Weights of a small transformer language model.
Architecture: RMSNorm before each block, rotary positions, no biases in attention or MLP, LayerScale, capped logits.
Each number is 128 + 32 x the weight over its row's rms, rounded and kept within 0 to 255. Layers, rows and columns count from 0. Numbers have three digits each. The size before them is the row's rms in percent of the matrix's.

# layer 2 attention value, 768x768, rms 0.0779, rows 450-477, columns 0-255
097:142131136044125128109105118160164093117088175185130184152131116137123146154115170122132109142157073139097172155053237148122163138149125105142130100165113146168165073193058166064100111164080173070109123087086062128080122143143144092109125091120150114144173191119130177174162087099139129077113101110141129105148186142165158122148172099167143170149135125182160055116126137095071114136121070169122203131064152108126161193134131123180132102136153103095092129162155057053108173224114124141100168154195064117170129081132085132155133128131179148113094101154135135113124133122162119115102125094157116174123150096094098150140104133071179122117095105153081096192154137132104138159131127165177146140129090151126127152166082134090086149104084135133095163078131112126167139087185120
100:215142170168188140096049177154115167125133091127154138152073115128148126139142128156102093131117073110111080103135106072166092167167124141133097135143137128157153149121112112153149138140125147113131174185114096122126191126161124115104133206040158159078157164133157123169116094136157126145085171152067138151118129148100156078121120142141121079091136151138130178151174104140128105082116177163176096124124174117141151145080123110115098147116146102106164138150180076108122080126155089153104184121216163086120059082121119134152064150120143121132208120096126153130091185091130132153111144151098146137095078091127014139107114169140158184132112210151143129143157122157184079087108168112139097156135138111122093130153164137058207101156174134098212103161165135120080119111173142
101:190145112098118131112125096116105152185123129134191143154101110068119140152106103110132174089162075087049115118191184152095093133181107119080158049117185068089205065137057097176143150112081117159099091106081144182116109201098153114126120187131071157143112079108152089142090086152091168154081135117135124150112142169111140122134094133099073149147175097098160098116113130159067109156079127091094108135116122178135071112123105132161186231194111165110145143115140147101039148128143108143176132144121099120126152162150166074139148136099190149077110147092089129096103113115185158144161109150138157126102139093147154104120118146156152124100155140156119112103076117116174170061143106167158116081131154119155160129127155093144162114156135128067100095126165157116147099197086186
099:132165108162105167122112060121155173088198139098125136188123116069105127112134121197158152095155143143098118109165152198053163102156162153169107148102070214186146161064059141146129128143126152170085077116126114087121035107143104149120103156103160179131138091141102160165126101126122083200152116131082094144162138156125168099086054188148184127159146181149089076141151084095102154157118118116019116155130120141136218171123138122109176131119126101134128131162150166108087163133088155114178106085171081096148083120082108122088089115150111087089160112105144138137147149138167134113161080167061109100162154159119161136116120152158096159112112133139135152167167097152068153157025131095122075142116080068126083120089102123120143125118103120148123163127154146105115061140125139
094:129142174120140148163148121109098140132123146119121082137172122133142144142140176152092152131115124082147119063150103178066148146149105171135130068124105123123194146123094123131138140137177154068146149176194156163145182092095171146156157076136080085147167114156055182211126120174129111132148189179135096150088143140047128128093133125147151157128079154098124107087147142111138129158147173129200032109129136083112167091107121075126083165135078182170125111185137158106132117169106158116144156106137135149133137080036181094093138150082112163109142117113135165129123056185101108083129166133112143135143135130128151111163161081128126146125153126150096194052121098105112106106154129171138052099141113157150157109173151138089127087135094088178120100108101154148135143140134128
098:114135132185139115110103114162178106094086133123139117165134135055200120127120142163154054158112130131138088052061155154111178071124162134145145096121127080097161164105145156118135140191158118108128162077176141153164115156148184055140084187147125135138087126095147137125136070152133126150096129060120141197116077154070193108162118168120136083144072108109098140133103146137114117149134196144126175121162143125121084149122123173110145129078109143054150115150116110128121155195158114119061126116119116109106137159157173145113116132186083095139110159178131115129146214128133152091080120138121134224123131177212141090137064138183151114146121125173137110132140170076099191127141109109110120124138129161135085100100153092162101150121149118109215135079108073141106178140123150
100:055133133174135109155135153113180194139171127142145138161119145088092170093100089165106132108094189091173100140129065137151134147082137160153165174112086063108096149110135060105103132088096147129124125103084118087117156130109084151131108173143155117129143122118186185166108139174142170101136167148094158150137129111169119138090161148132118072179104128151144142077126147125150155131139151114208085103139086205129125137104161149104082102134097116117119140116113152134152085207110099120124085132123080126110115094140168125180073062088112120149116168154114154129170167134133118113135165063107130179111111114137143154100109130199052128165103093137087135125087053127137148148149164094135128148099124077136172114108182112149157126112198124140119106125108185177141126130150125
099:082118063111121147110116184090129135142105141109124154134158126109160120207093077129170171102099093130171059164143167170103112150128180083067097121170117103154143152108141153156114155163106149082108024140095127159118150108126141185123151160142137101129107094100092156124108160195143110108172160093077084164148148113105131114171099128077084168094181119134115074149040169113079110101175128082128150117115175104101175134170126104135100116063114154171119128073108132162093158122143135101069149091103135147176189180139128164127105120237108096098056116061165136082159141157163099109118099147115131108151176089141125149166215123102170110063152127157136110079131142142140104161116151105093134174162118145163125073133099088098147142160135085138125162113152092135128187134146112
103:100137077098143130063175164145184144102156078091095161145114069120144179154147096172179116092025117132141160121127110124238125084147117113123132137125069072157118139151110208146153125114142180115146182141168094148167104118188093191076122176098087104102163083174103132151119140194125135110134127120138164107161102180179146180139133109082120119153078107148184159105122148189147179102045132143160116100156142132156137118117170148164111140145139083131189144155079173157164116155105139107153118131181153118090126152175128148098078096095118137132176166120159117125079174169140085154145087165093131079164092132127114090073122096137126155188143093116140150109135120126106140168171139173100078143111152114108167093102158128163138101160164086130137206090144128136084127159145164
099:138139125134199140144137118114172097143147124102121094108136096148098122120126151139107216027107138190126113168055139114164185068131140045107154127111131127105125149123097168147116123112194185134135090147112153111151098116158149127150086137108064107138117083188116103137101099127166040101118130125135125141089027184142113151190112124129112175063121141082101073099135167134108060135150176108167130094127053133119142090144140132101093145050146095116111145116161091175144150096168135185159096126143113073178099133119103081123100112074121124110089129143123150049110092163114139124195124078109155114168104145017129136124109141167162080127130164127148168129083107107154153124112096162139152205158161119114147118103111138128134104122104123134069142143122076142164200159122118
098:157127154109174121111123075123147120155166126149145149099104175137112155105124135166123156144152154067051152080085143090096099102153099171097135068184110125125138114148163145137101095125152163165149124153102069174062137178141155193157145120124101163159087101145086068160123117117036134144114108141096118115055081121151085168148117098186078087109122035091159120106137129124097160124109124142121129107179161137155152092113101193135187164149115067124119068107172100177132095145084160141155105137176067121106156156116209166173146131128145141080139157124089079099132143177113140109127109146063119063150157156169134061088128179087091114196135119145112137119145166140225110128156143142101099110095213172160173144165101120183186154112138071192099161103139112139113147096185084
096:169151195108119103134112134142121165102104106131151094097134172085132145111159055099111106095054145114069157134147065060080139102127079113051070176099170068131127095087107122148169141150089167138144129119089156229117110143128076097146125108154148185096139118149100097149168177148122137099130189170126102090077099095149140189133184161085124190109131127139125144096187124126153156166094182099134039144048131174164079096212082111121111187128212081171122081111108132138114145196139118187149068120123156148117143116142121102171147112097131089140100137171087123145120162130121137135182120107153100130062110136122152162130145078165093161124121102178141138088130125123100149155152104145113131078147137121144107130159131148142143141158112138097169133164125116166145113136204125
099:172131125210090110174145059135133167112115141134200133168172119111140120153110129116106160123092123170162115078136106156054146175135133119174084170095143141223095147103186130193099177131187107158163170174090120086062120132121141121176130112175130066067136087123138154117128091128063135158094148165126098108110106172089117064084147114170101155116147140141090162037094086098073122075117089168081177030138161135134075139127093117152178129107135128137095086110083105105125140081120165085155107212122081099091084130083118126120166097214085159115136163144087079129149118129170130141137138086138090127223090151110135126163116137080123126095105097118072118101127111120158131071164113111146172124096156097133117104151105158118156112116141034108103162158085153137148126112108117
099:185067072146141140118147124126136116135142177131154157167062141164166157136165085104127150148064119126115171131170072122186114111083078071133078092119139119107107123096123220129157126106238114125177134164097120099079073145109138155136103131102166136096149104157153089160104090086163059110095115099103157087092136167137128127105115136096166152099069105129103170114159072136153153137137186133103166114085166117176159162175114151160193127182136174084126155082156111110115126096133159119137143122165126059081183142132090131148091141169070141157086097080134115161085141078145102077116143131114131133152141119090176131100171106121146137141158142164193146107110155097155090135135093123108178104137114117114111132134106119233150126132173076086146082143144111174142145132141119
100:170099231159112113078116131129089178137102127149146115190149088141120138093167171156142053125170067130111143110103144151100152106058139071102138148088128063094125111113116090129102138151106099148102119183121136147121139192154138145097134119187139188140134152155161125079138115168183138141150072154124078123129124122150176130126102121159143166125185138102165129138123114079124092151213106126135115128156128128063093183071102113071127096121096125125108191089187132132147111132126104170105129097103146120173072130179150149169140076117082126150135149134135098126048134129113194095089116113160211095161150097137068134186127167117135165202096124157098186095128139107157128207081127145103178147108110107126108141147162137134164140161104108130143055149165147074133141124099160
098:104135116139099094137161132134088111114137166092083077096155083133140130146135230144075139117100109158189203112131081092129149182128131090055112136105202141099053208095125098141186166129137109140155159135126087096161179132104138159144110132193159123149102067127148114154150110169126102172234133121100128183135110142122112187092112154156148101124089113098103094142141119154147131100117117140176075123106100155120121158146108107148114128095105169163128071131152112121185129132056127110152144181101081089114084116160123046152110156073170151138169087123160109173117095104192139071078131127095147140165067138116089073113116129092150124156124095190104063157155150121121106100099083100140165137122116134150092148121121120126128103096099172126115129088143116168145093164180133
098:134127096205177125102118151129177154133106075146103070142116133055122129148099139169108180131152183123166125094119159138118099141107099203065088119156153142106095124102172105195123192075163129114111095157124133133114088240131059116123110095137122082059107139124151125167150149156131141138187071105153086093124099160111091129177143182147112215095146077163121174103103104172128148133128121158146065160173216126164096071112088089150129113110082164113124111110094129124147066206063131161210097105099112095148121112153168084178148191121117117130111177168123153091114114102151127124168104139077140152090040091156115171178044088150147115129103143135155098187074123154150107103129097117152134166112163136087136125082153120146157123153161067153137154134155109223154120159177124
098:109204189129138143149138133143124102160087120149129142160113123105147121139087093116108110100098067211068165122136149171165120065129157117097127148132147190110151096150085157153120095187183108133151109092136121094175087100129151167139135138104163144111103179163083145177111145095138196121126116049126115136091128134159160128119127083091117169123128143129160089102110106184121082146070097133100145101156166139098090159179070115152063127100106172071120113139133110107131143192145102137121111125133100130129153188177118125142102096101093106137134127084149125124114079081174119106123146084148136166110189108087123173104144135177123077164118140111174167119151144140129158179128092131135173062149152110081112153151084102118101110107125172122145071114154133139137161099175182
098:115092104173184072178172154098153168160113147154159168139137134159127108137143183129078125137078126082070110105133133147127099140176124096100108106159105106131164165108145099149125124119133110084104117071094117090176104181102134161139137060117143159108123139167146142154157112168142132061130055105163162135137144178109088134156151146096118099156155146110083107149168124142165105162109150119094119116227089165097128120147144138126072175112186153160110138125129038119180090186120121173113100136131104120085102111110135137127173149138078146082132140170142127097165145057106099127165159081065104051126078094161169164106086051182142150092138145092055100093106160128135202170139104175141142186096140118158118163186121098000141124136164127141170121124129146126148117143190158
097:126102045123084136124123140129094142100127100133166061117185143163148163156153133151169122150191135113122146149207137092115155127140152247096131154131158123122173096120129134129138143169149144133132212099131177133174132137119074213127149144113102101065050165108120098127114173087139176129161163055169181142115065095154091146100120101135109150092101109093146087152093088101104119175142137195102182110154105133080153093169074130109113210134137094163110144118114096145105104155110102159141163075177085179116142171116127133093130080052167103090122148109184134137181135139136088111140105128158099154138155146051090082143109117153151112135109103107072161036076142105140055167102109152123076115176120158118104118108116135132105080122140118092195124127086175113118080119156141
099:154135198100142153129103096134121125090126121124136082145103134134094162053133059128119124141110210156145116097095121168189134128099189107122114128136144124139193171066120085110112079129127162108107152169157158112119124170128109069120153126092177189127110111102112104070107149114113143088141127151161146114131184115092174117148175127144149159118186140099161174092158097166135195124140124141174079167138169133162101110084123118173192151169091123158082155180147144095079111086131140045051148127118152135097177130127113068155128173080149145107144128097213149126116111151138137105130140182155132091117148109130165161142167146100076084120102157160129188119158160134132102117143109092132129088112144147144138155142117144149174099206171115144133108161115094100161124125129117
095:159090181077114125084142185161133196173156121155082163186078087043133112141167071090076126113128093139116115167096125083083153164130147109186183139114105085075114163111118079129151017089167104129131159152148167168099159161072110078082135104154157156099112089120119100137119130127169147171136138138098122121094131130153135127121146215141104136181142125143100120116138110134128146171153125149089101142110185105149141120179193169107112151133092140121176185050097175121039115122139157162089078068134066132145122134117097117171084158122140098105164114098162101089161121060141112177092164158132153129146170150098055180149086097093099116081145062156137121101109110151087065097167129120077196117108139114058084100106152104070152161136176138147158126208143128109104082112133138
094:157149111183086085128125166096148106083115088159162100121102138175204177159161180100092099153131132100150130170194160113089128108139043096180125112157133134088133149131099101094117118132059116136136065161172101165144127137069205111117103164157182166072159149130084094165103111053172177124096062147205122124137122076111166140136058110126104146134110185060170162107120162139127165103109177124127161116139177161105113132156083137139104110178133144129114098078121093152108120106169105159137124095145179115142160164071114166171092118192109145110082109092187105083147137114130116095164063142150112168179133151164123125110133177111116118125077129104064131110105109155151144142138091137108154136079122118104089131116138149120115094124109150151111083156139182083094119204095159
099:129150120130135131142065208134044150163120154162114144160076097151090094140083130122132122160115183125152090161151118134122100102077119141119070129138068145196160155143113148138107179158122162184158140190130104128113093174084128138131138159106134121155151104113159168127180157120106114142126103193112157094151105110144061146110122108069102110118125120144119070063108157096057120133126148189089169072091118134106128151107161158130134111140121114161069117085093142114095096125112147122078143142120086109095109155155123102188155144140122125162164125115089157221117065165113090146135096118131161110175107099104076152103131146139139130114157116086108098175173111160130148148133118104123164160141128148055145087104090192244208082087145123113132173065114095156155109145150153
096:151137173188126129089097146143076131129121117094163080057057146182140122113085114124189049176088208088130130139132120081127161129149098139125077106191154121094141123116146090080146166131118129100170145121112140133106098165119099131135170111128126117062128151118097095132127158132105129108119096133099100134113088179118144107116138147126132140110114116150193178167153150164186090119153131139146171164072152112103131128104121118159124168149126122103172156150121187123100126097122142152174107133131084122115104201100166148072154141093057161186105156147139116129143180082195097181156055188146133119060117103157171130070135115136137134148141148079191125113112181146155164109188161116164099146138130098138137137139120067122125120113138111138100107133129112097118087170133117
095:177110120107087101142155129150139146124194158115113126179064147123128092083137153139125109079137119083080154150140113153068183118129115101131141115125129118137109150133117101103147103092142123153187122126085173131195059098173141119117115158104114104137099102128129132165107152137115109096144160127207179121127099117174152069123106191143143149203120140113159093190148156107105110097132103121150118029108096188143096067160127112095176124137138186152107146122152134131124152106113153140128110124093136142159118100085154166155193107115167125125140078112126104147086151108156136102129121127080077160086140143145167129125170125174136177083168096108115152128133196088148105138167107129149133177133105159118061103099133117133122150156133129153107165184107135128100108101135171
102:129094133096051127097155127145144122101136184137157149094133113124149110154126008188125104100119103126114116177101110125115000119135134173147120127157082101113134109133167067143114122121105118113105135180171157131134093133093111081103163060145166104104165038146137131133115172161097152119114112152099104071128160160060083150103110107144057119141118150127200106117142155139113130105087135186104099088151139093079127157101137108097111136131105182107100085111060099118145120161159128162177123120148074131106119136081120098130111120133180111051135177096176115102117170143160112139130127113168154120176144144157210160162150143067134136112153120108042123095099100128142175126123092124161113167074161094143174096190137109119124113113157145170200182163140130102095165111187127
096:101081126063163169119168154098144137126130144156165163096090129115134122077132056133151141156202102091119088158150090136075099190183182096135169132136106144102128097162151197104097133170108124083135076141104054094101105133115097114103103044141151133176122110101178163078167143086126195141134101096140076105101113140144092140125124090103194161168113126118144108080160165095139168125179104148131141147106138079158127108163109159142141153176117145113062107074102133152193084119131131126123102089180119140050162174112170119129183120069181147183068150136174156102143125070173121127177124151195139152112161099165195113153134185138148149081154154105203100135139110160146104099155107168087072116077164144132055117164097130108121132143175137151143091226219134142102145142104153
# layer 2 attention output (transposed), 768x768, rms 0.0668, rows 450-476, columns 0-255
101:112128088061144119106127101142077155128119120114105107106115121112131080163142115143154103159160139071142134123103153095159090091160121180119064107141208054097121149107130106140138089090059137139195137136131180096119152125141184090116135124107146116110114145155146102163103126170024050111131145121152083153160109126112133146113058127129138169081102088072106153170137127162096157156099091146145189148089082123147191159142156112103016173095143129191147090110165111114108078128212092103147178129160176111142099143152105141143118122098096164114123126074120145126145092194115151079149148146102229146182113186148141142071170097062143170171172132106096115095132137184119198123112168151135112121114095113152069171133141161172180131128130154083132138128174152076138110117166135
103:122093122119115145093151090120132062166123128145149131108130089153187148169157174109179133154094159078156167114094099166098105137107137113141146162107096153105089104155151096110083065097162148162116137161146093138151144153134151088157143141115091098075159139109113110172110087061090087107086170100175084135146118136165164155136124076137148151156153130090155090167152145143067151164171009145083157086118135137141091100115125114082156125124104148080077112119100106129106143166157131116193142154096092099107139138139106109100119127162115137054118150095161153116158168131156137084094093141162165135098149163183136125158106110149048099108063124202129118128114155070087092082153099128187169111090158158085147132062108141043110151108088152123106137146127119113141182138061158
104:090132181124095105121100147106170134134140146069113124113107081162081085065122129100063144157106107114134171122168174131119141122113153162158068085103163164127120129088197110135206135093103129081162116098089133116114102121063140151109163131120107087142139081106115160165071099164181134071157103097209084155110080090152161120163174120148129176148134129167147113148119121156081142151151135127167124104171159128132182141097107166100143146181156132106113153080149095136136136158135145114109159172078161116133100134115135118080140108155134092194160139085107135105118105118145077101136111067142111123145141109083135073128180140123153060118068112082185165090084141119163152165147193117096142127089092141148158168149143115129119129175118121107132112141135122169127166134081135
104:167142115148084105096126106151122117141165165136156104123202106143087086143160144091070131117147139113137113093189129093144122105173156095157111108129156067156133118128141111129116153124056126179133203163141135152107044156187128105172163172151107135120126136160094110106146191155168093097133085073133106102142119163154088099142124044148132143106118100117144170138135160102104138148077194142133103139158123127093108174165132122156133126169142100141141127107095193078124119082077109158135156103093195165153105136058149148171094095109132106133056134089088136171108175142167129137102218117105156183084124060113160114132122106071247092173156133187139170151133208116138065075095137126143135172159173189157120106147145132154144040159079137055143123109119152167134155113153187
098:148039164136110192157142124134163087175089155099126127173170136057047196083076100160164111156125115119153064084141120127137105107133117157101113094143122065162150161146133124109103102173106138123131159147114160150118121154144115151097154104145114124112116110179193159122146137086107202140120183101162114118181138169098094150078168097121104177109162104123122098138074090179146197107131149123090124141165097167127119177108136129158087136151153077148106109089149140154129144109176172125163134105164132160151148144110090145146142141123151115152150096185154037129112119127099107152087133157140109122144138154133179166120075150105113091091164121189129185133140078141132092173081132112138177110151169108154134131102112129102107103155053170111151141100116152141110145081097150
099:125146178140140155139134123126168125086096103137152126152127144130099093099123174068114159159121080160149105205157119187131080120165140130149099141156127186166125143140104171091089145080143138132132101131165149177129127129130075082150119152137110128135188156155099150157100112110111108104104061132178149130119128106089171128091095055142136116160159114122106082098161124166117143104106105094127134133093145075185176159142074147180065144121137132155070166144077156158159117089068148189166110176171109143111157109155110123168128122117135221180130098175072168182106122102104102129116098126090090111125185097112116141112159132161123166182155121116119101119174170119158108083078104116182135088165133174150178064126102120141074115144178134156099107135128176114164096096099101
099:141094115150130148119153116103097078109131096107118124039135150190091132095136150093133143173126185094113085174145136086122140137169103148133085108121114113077099171189130167223147129132153119165198193167164182147098166145082165090126120117103091151129163140052138135066141148123099178099142142083101130102147082115167129150105095189117055108139118129102140096088131104139106063114055131115104147104173118097168072130116089135108109129154095080207107132139128083204164109141085129088112144099084172176167099142095091082121108189140176161169136093123145134129101120152097121173167121185134043146119168137118122190106176120128107112135066118084140093136112115126131130194147079181128111132112164151158113128119106108070106170138154141144109148116110150143104178142178127
101:175161152105141082065121167141066137123144119109154058093166103073096148155095129111191106144042118130124178137118116170114119075097116105081145096143098113120178135066100173143123159130111063104127165121107145156134128079148130137122101077128165175148181129114130154168097151119158162058187120108137132102082156166157202160121083070074116094133124143087142152149095095196163139110130160171165140160123131121113135069093137163139165170114052165105211152136175168130072144135124098119180161140107153103042101118107183148133135146134144127114073088107126161163110099129103115119176162153114125106104108134144126030161102049087137143135124145167138134058129144134121103114095062133120116149154168133065137133109052111125107075084106156153144082124122179153146165120150102
108:166069123079125120082069088121082090100137151139148084106152111129132148112110086167082121194145132112088176188055110152178104139121124129151133118150154162157151115105057154200069140157138115136140111120075116127097152074142112119115092141090152146147104134078069129186186143119125115171080101095201157120095109116178150141107108148107119101136150114173113115149087121100090125113124131134132120111133180090156129119104170110087144132129097130131135081124173128104070108119162134101170123119085158124193096123138112107163135129130078089090129121088159119101148175104156123150094155143185131140130157054161146110192164118176126165114107150161126102108130143138122193112153110135091173065201093115096157147095191101116118118080169160168125137115072146121110070166143138
102:144118107091133141120115110139157227128115135176106151159071173101163125088150130161149145099115106165052127106127127125103128174124111087094108146153185083111098075130192137107173058113102129202047179071098073167107124140099147114095064059073161063148132118152131204143176146138082105185161167099148131094137178189083132091129136129131068122179188126113085121130157142178180180116134103152088118148135132156131102069082135162094168146146153147203108158109113148089144108136166108129088160133160144161138087123139197082175121151084140110079135152205119102196111148085151100107216107195079130119125116134084078125115145105156099133129173075115127120140156156121128136148220092109113165114099104109147142152128141123100089115078182165112168140095151169123134164107156157
101:088100134068107092119104148174108176126158082123070148110175111107147116123114102179139142074148110129152132147154172122098091169101157185135167128117149170125143055169193117122164154138125135105095134099164154111138187187101126115140126088129138129126096133115094157202088151107193159190177093125177151110135144164066137071170132142127144118114115164207176128152106161071090132150109146104154099127151136123150145082121057133102160082160176166160134133140145086148141162080085080136128094140121108184104109137098146132092175104147093133170139161154114107140148161139099160156110086075107136141130145113110110119110136202090108136023099170090120103108095146073108101150185143163118150071154079131103157083155165126147173174183142110134117127112109079187163143128134145
100:118127048160120120205108101097156133069172116150145141127117144121119081162107109127097183171137105138140135031138127154159155140121159138136127119112074135108146108214204161167131124087131093114086128103120093151108080192169096108082173126115112109142114089106077169089072172130118049103086198125116134125148155153153115141104135184102150094078155119104103161109143126097090106136124096123157095145181110097119159132079155101131141161097073120125157063102150101162139095147126122130142154102166146167180133080090157126087134059165161188134171127149146119097118154082111061122165132162188067137113149110102082171106084069096132110153131158082162086139132113127125113127100087133121176211096103139090145118090146118152097106109198081120121119116113130092093119210125181
100:147095099146157121116133119125155094123138103051119156116108174083090150188177099143122045140160118081093193077094111158092125106113172100082152138128136086136133139127212228122114139132128112090122142108086119170175105129114130162122115137131078141161096087104148104110160118104121073165134161159117096146105134144129139085135066081106106193092150069140110117171172085118128208059112174098109186102074107092083138160178153095085111167080125090160137137137156163069092139121056082107127130133100112160124101154184143128163074125138103112059135113158105136121098173191093079070107121126131081165169154183107133116105099199138097108084128148128180048156067136090118120082097153122134126101114122156074107139124163124132115148123135147116104115137141115081134138138144084
104:136078166132203097112127148149180136172134167116133151055173065129177113161131159175132124181128130157173100099128125122147149120140161082168133176117133161126181159153078099164124185125054149085137139074113122193091166100164123174135133153133078073108154118119158117106167102176133117089081108118115116132146183075147181139168099131115179127154077105178157170150093198172174068151158110085077091125118136071124072115129155141117124116075159119225074060181102159125118139137081147092134206134114107173119207095158171100109095143121100148175157127082110099116142156135135078095104124132138074211164165117102157194162173082165116118116113127126072184119126099133110156137150161125174121220117137168131065152121150117102141095139067118123126117071116128101107104138092170
104:135131188158047191143155102107086068127106172147080142127154129123141120140167065097085058166158154124098115154126150106141130104120096167129145180155112156139191039161144158096128134053084132131092140100085085127155131153189052167137104146171100081080132142110150171133184088164101084120151140139075143148114103104153102097149101119156047128094091131196159109131155179204112155123116134109125128157148087129155158073174073141179111089129169129134096047111162151138136106175151153099125166153159155078110116122093145112150119092110108108170133107129088152103201116135174133127107125130096138147171110223029123134150116138129160140115097089169108173118156107116092072042108146080139069159104172114095147133108132080157159122089127138136136150098144088149108118160146141
103:178153123151106121140119128073109151175163124111103139141126183045132132163134122153213120133143103107172128095172130074122100124063155123136134115080151172130140117063068129115081113147068170116135156149132124088130092089104154121107117140180088116129144116137117176122154150101137130128101103148086135075110116131141146090112171137117092184107183127156133101112179117139044102078131118154162090133180161185086142069126114148125115155152158119147074209069133137094151151190160075161134088138149052125063116125191074097133151038139151210107097125121095101117142058102043097138131159110111112146146094125165147084108111177130130094138192176134128191140087111137151126133170121138086060114115105142141140111105117132072215172204176121150127165146112169147147150106118105
103:060138111098132141096117100117140096172122075129146187076121160092088176124132160171175111180123108107148080089136160160108138164156119185112154172127137148122106123069103122170109113154134083095110116141074072146099117142139150091099082167147093081186142138136091147158106081111148108053163114162081126114129105117186102169122055034114088148158174165105132076125178101166104141089127124101139090133118120162170172122104131099116135112160077148075121173113138140068123131153170094154121099133137122161184144112162100109134113125156135123104102107094131120104099170160064123145024122150200161169104167150110085093067144155105185113116157118188105138142146125076139163138137135148120055117089159140159164095090062164118076125130067153121175136088111116085163155142143118
101:144063134183099132110135074152128147064130151106143141117055108099142144152122121145129102131111148110121091091174105138136146165116140121026104119156115135110139193083173156100143150096057095147095118110127104157105132125129117146049141148102138134129131155153119137098106118148115135108115182104160127123147185133155125180094147175106139118092125128073101142090088143071137085136158146092153117136120101116141118136100146127138147117138171192137126109136169169185185137127107122119137143119155151114148138114180209083123157110140154158108088121094187159121094057128114118132131107089087169084114063126099136127096140077075115072147089153170063112183100177143131176086102154146138155064074094151162128106138141134184111109121129118140140098116136131151071116139139093
104:125090128128157125121154128138149094109168145144057123084111155110158173141063129122128096084094107082156125130142205125154150115137112198108076142166159086136116126153166195144126130102083103238135103124177168122168121143143128153180208091130100132163079161070125159062096129092113133180125116133114116122122134143067185119138134149099184097125178171122134137119140107131110127084110098129114059166093146085102142119096162142131127095131093110139112111131140136113145163189140166089169128147135103069150122128168098120136127216133151137054073104092093168115137068170100136095161090148167089129055109157102109138100133149134185131143106098128161196092093154094144153085162144087118120164173136144151100126140135091101168080135092099119141126121086136122149122104147099
100:075103099189148071143150105127159167097105184189136147123165135078108164084107132109141131130080200108141108138116174127129150103130141138128109120115131143187116118134161089127093183127114084098152068133150168078043159117146137173093066147135143149097157056165172118113147047130128148144076127181161133123118164070135054073200120125074136094119114158152150167138118119152134185169137117089151095125158126146091099169091118094123228106111147114043167123200131141142107108121092169062148138146099123152133103124140151124149119132152149147064108136114160103120123062091123141094110101102034078122078139090087120109094157052104096113124125156142128103119115159087135140141094111115079132106167189104124089053127135137097114113194160118120135134119085128158143103071074099
100:067140092172133121199129126143150132148109100160110130073148127150089152108128133151134139118108095084059131131128128155178135136155085168160124135074125106099117098172124177089115164126147108187152160113114141111207109148128131118194131160137080139125171163074180181132069164161123151100088120110173105104122074147134099177120139158143118094108095116154074155127059136120129135096150134118127113130153119085135157094146168093088080145119164114144114113173121169177081104113120098172126100133088140097191160134134125132065139157096121098146132134156097105106124133151104155124159102146161150091145117147091119131080119084150147168082102142149081106114139095063157124080124148136131107173171098073106070099126124083143101172104097118095136096106137163119068167120100130
094:088167161141141144137160150076059085100133110139141139101126098156095161124190190125148164170123156199057131139155115166168084107168098110152119135185197114127190107135117109126119170199106124043112172124148127110110172149135147171131085069144110124080223066114104166179104154160103137108206113106086111152131132074126108142154175062111118132134156197103157109142139106130062124102106181122160185088115182121089191082138125086145121140151178119112162085078079111124140165164164122047163128095116117117083147087061171101091195145085177116115131159101101151118121175142116082143099181073168118103115116126090106195182169168143138078131098099188075126072137093154138124113149105127167148156141106172115098123117095116210120143109112102117111141114120118122072105109130113
096:121143125106115155100146135126101105160101166115119131167106085158166160127130180119123144152116144150199158133113169174101186122120159134079113095068140070153180129147205088105109141178108143081112136126191160106148135116111141149135127099109208136112119137148141119133113111098178108069127107129098115111109169139126088190118091104143164078128140060139094140122113123108153105158114189121132142158147127107065183160095180176089152167162118100194155148181130128159126101115138154098121112079099136117087129115093159116118158161108159159228099177188128121114110051133109146131102137138083156155099120204087111093091102157136129165101179106119143113125157114132179083147138128107131124151171112154132061157124127082110086088133076130143089118145095080129108125103151090
101:163043126135215108112112173106152097126131142143144093100106124142138151071127090136076169150136147127116142145117130159108191143110091179136102111172116110127111155119106182066195170098101194098083197136119183110112080069150163116153109138111188119135158119104147128069108163078165060120135158147090139144160131212176106076088127153146154167119105139122173135126155157132117135166151165119122134096167159133104115123184146155122198175149192118152108058143139123109132107145126076122218117086169146138119148121081152095080116174108112111056173089156149103145160148102181164080160083141127130075150101087114155186185159098197085109038090030133135106139123153115138076075186133100121122074133107089119131154112188103112131138167112166152113139137144134179081206127136144
096:102169069137168095117184124083127108124133090152148128226120116135103132152091089117137184099174111120107117106099184161175125200117138153182080125131146065080109074147106111140138092080114152100070118123145103116125130161094071125061140079159190111154060114136085180069138125179144067130133173156075137130124135102153151090128160165137167106152126158091145134121144131123105128086128120160121105185154130102158083106161161096182159125112129173096152082163121137147111136152059181069140133185131139153192196057131129070190141086117137137081156073108142111107128115117107162178133137126133135141117140090140127132124193147120109145060170121068089127062143093192110069139191132125145130108148135106158171111091146072126090181108112182126106163115136105136121088090148046
100:100123076152146122096094157077130070081097081134167132190131048142083160076128206155103118135179047168216143121155138117144162148126145092145084135150148211146127142096179112108151186155058097123139136083122080088155135152134148175101102106154167113180126142160124141074127136142126185073081115161077180155118119118104130159176141073171141163109159084095130136133110144133152061120127080100135157112163148121124148134063138080158144135140148166149150050151141145156098097126174118106118173077179144170127123149118145097089136091109129085135082159102183146083154102169151078185093156062154142117199086158142133178125164149139149102172102164151153125073111136119148130095090123110091125141142110165112101124134133106119169096172200080124100143126175131152125112091114138
105:110123155115137136116165106177059092077140124076077108128093123124097105101115115168085127127137122124126107115097160106061206063085092092211209121162138070085157169115082233051143173107150148132119144095125142171142114144129118130106156175095136128139124121114172147123135128106108143174144125107107118165126119155131063151126089079095124144073150106127126186174116123134133122164152144140152082135114131125158095123153140091155105129155137164084207099141089112077105151150142136119105158103139152136133153132095152153106204122066121119065134105090143099166126141120206113062179112070143085121121141130087132085087130136079093156136121124127172140143127186118211155130142138132087135156145181132108072102136159148157096104164129137105139162157163110158139179103125075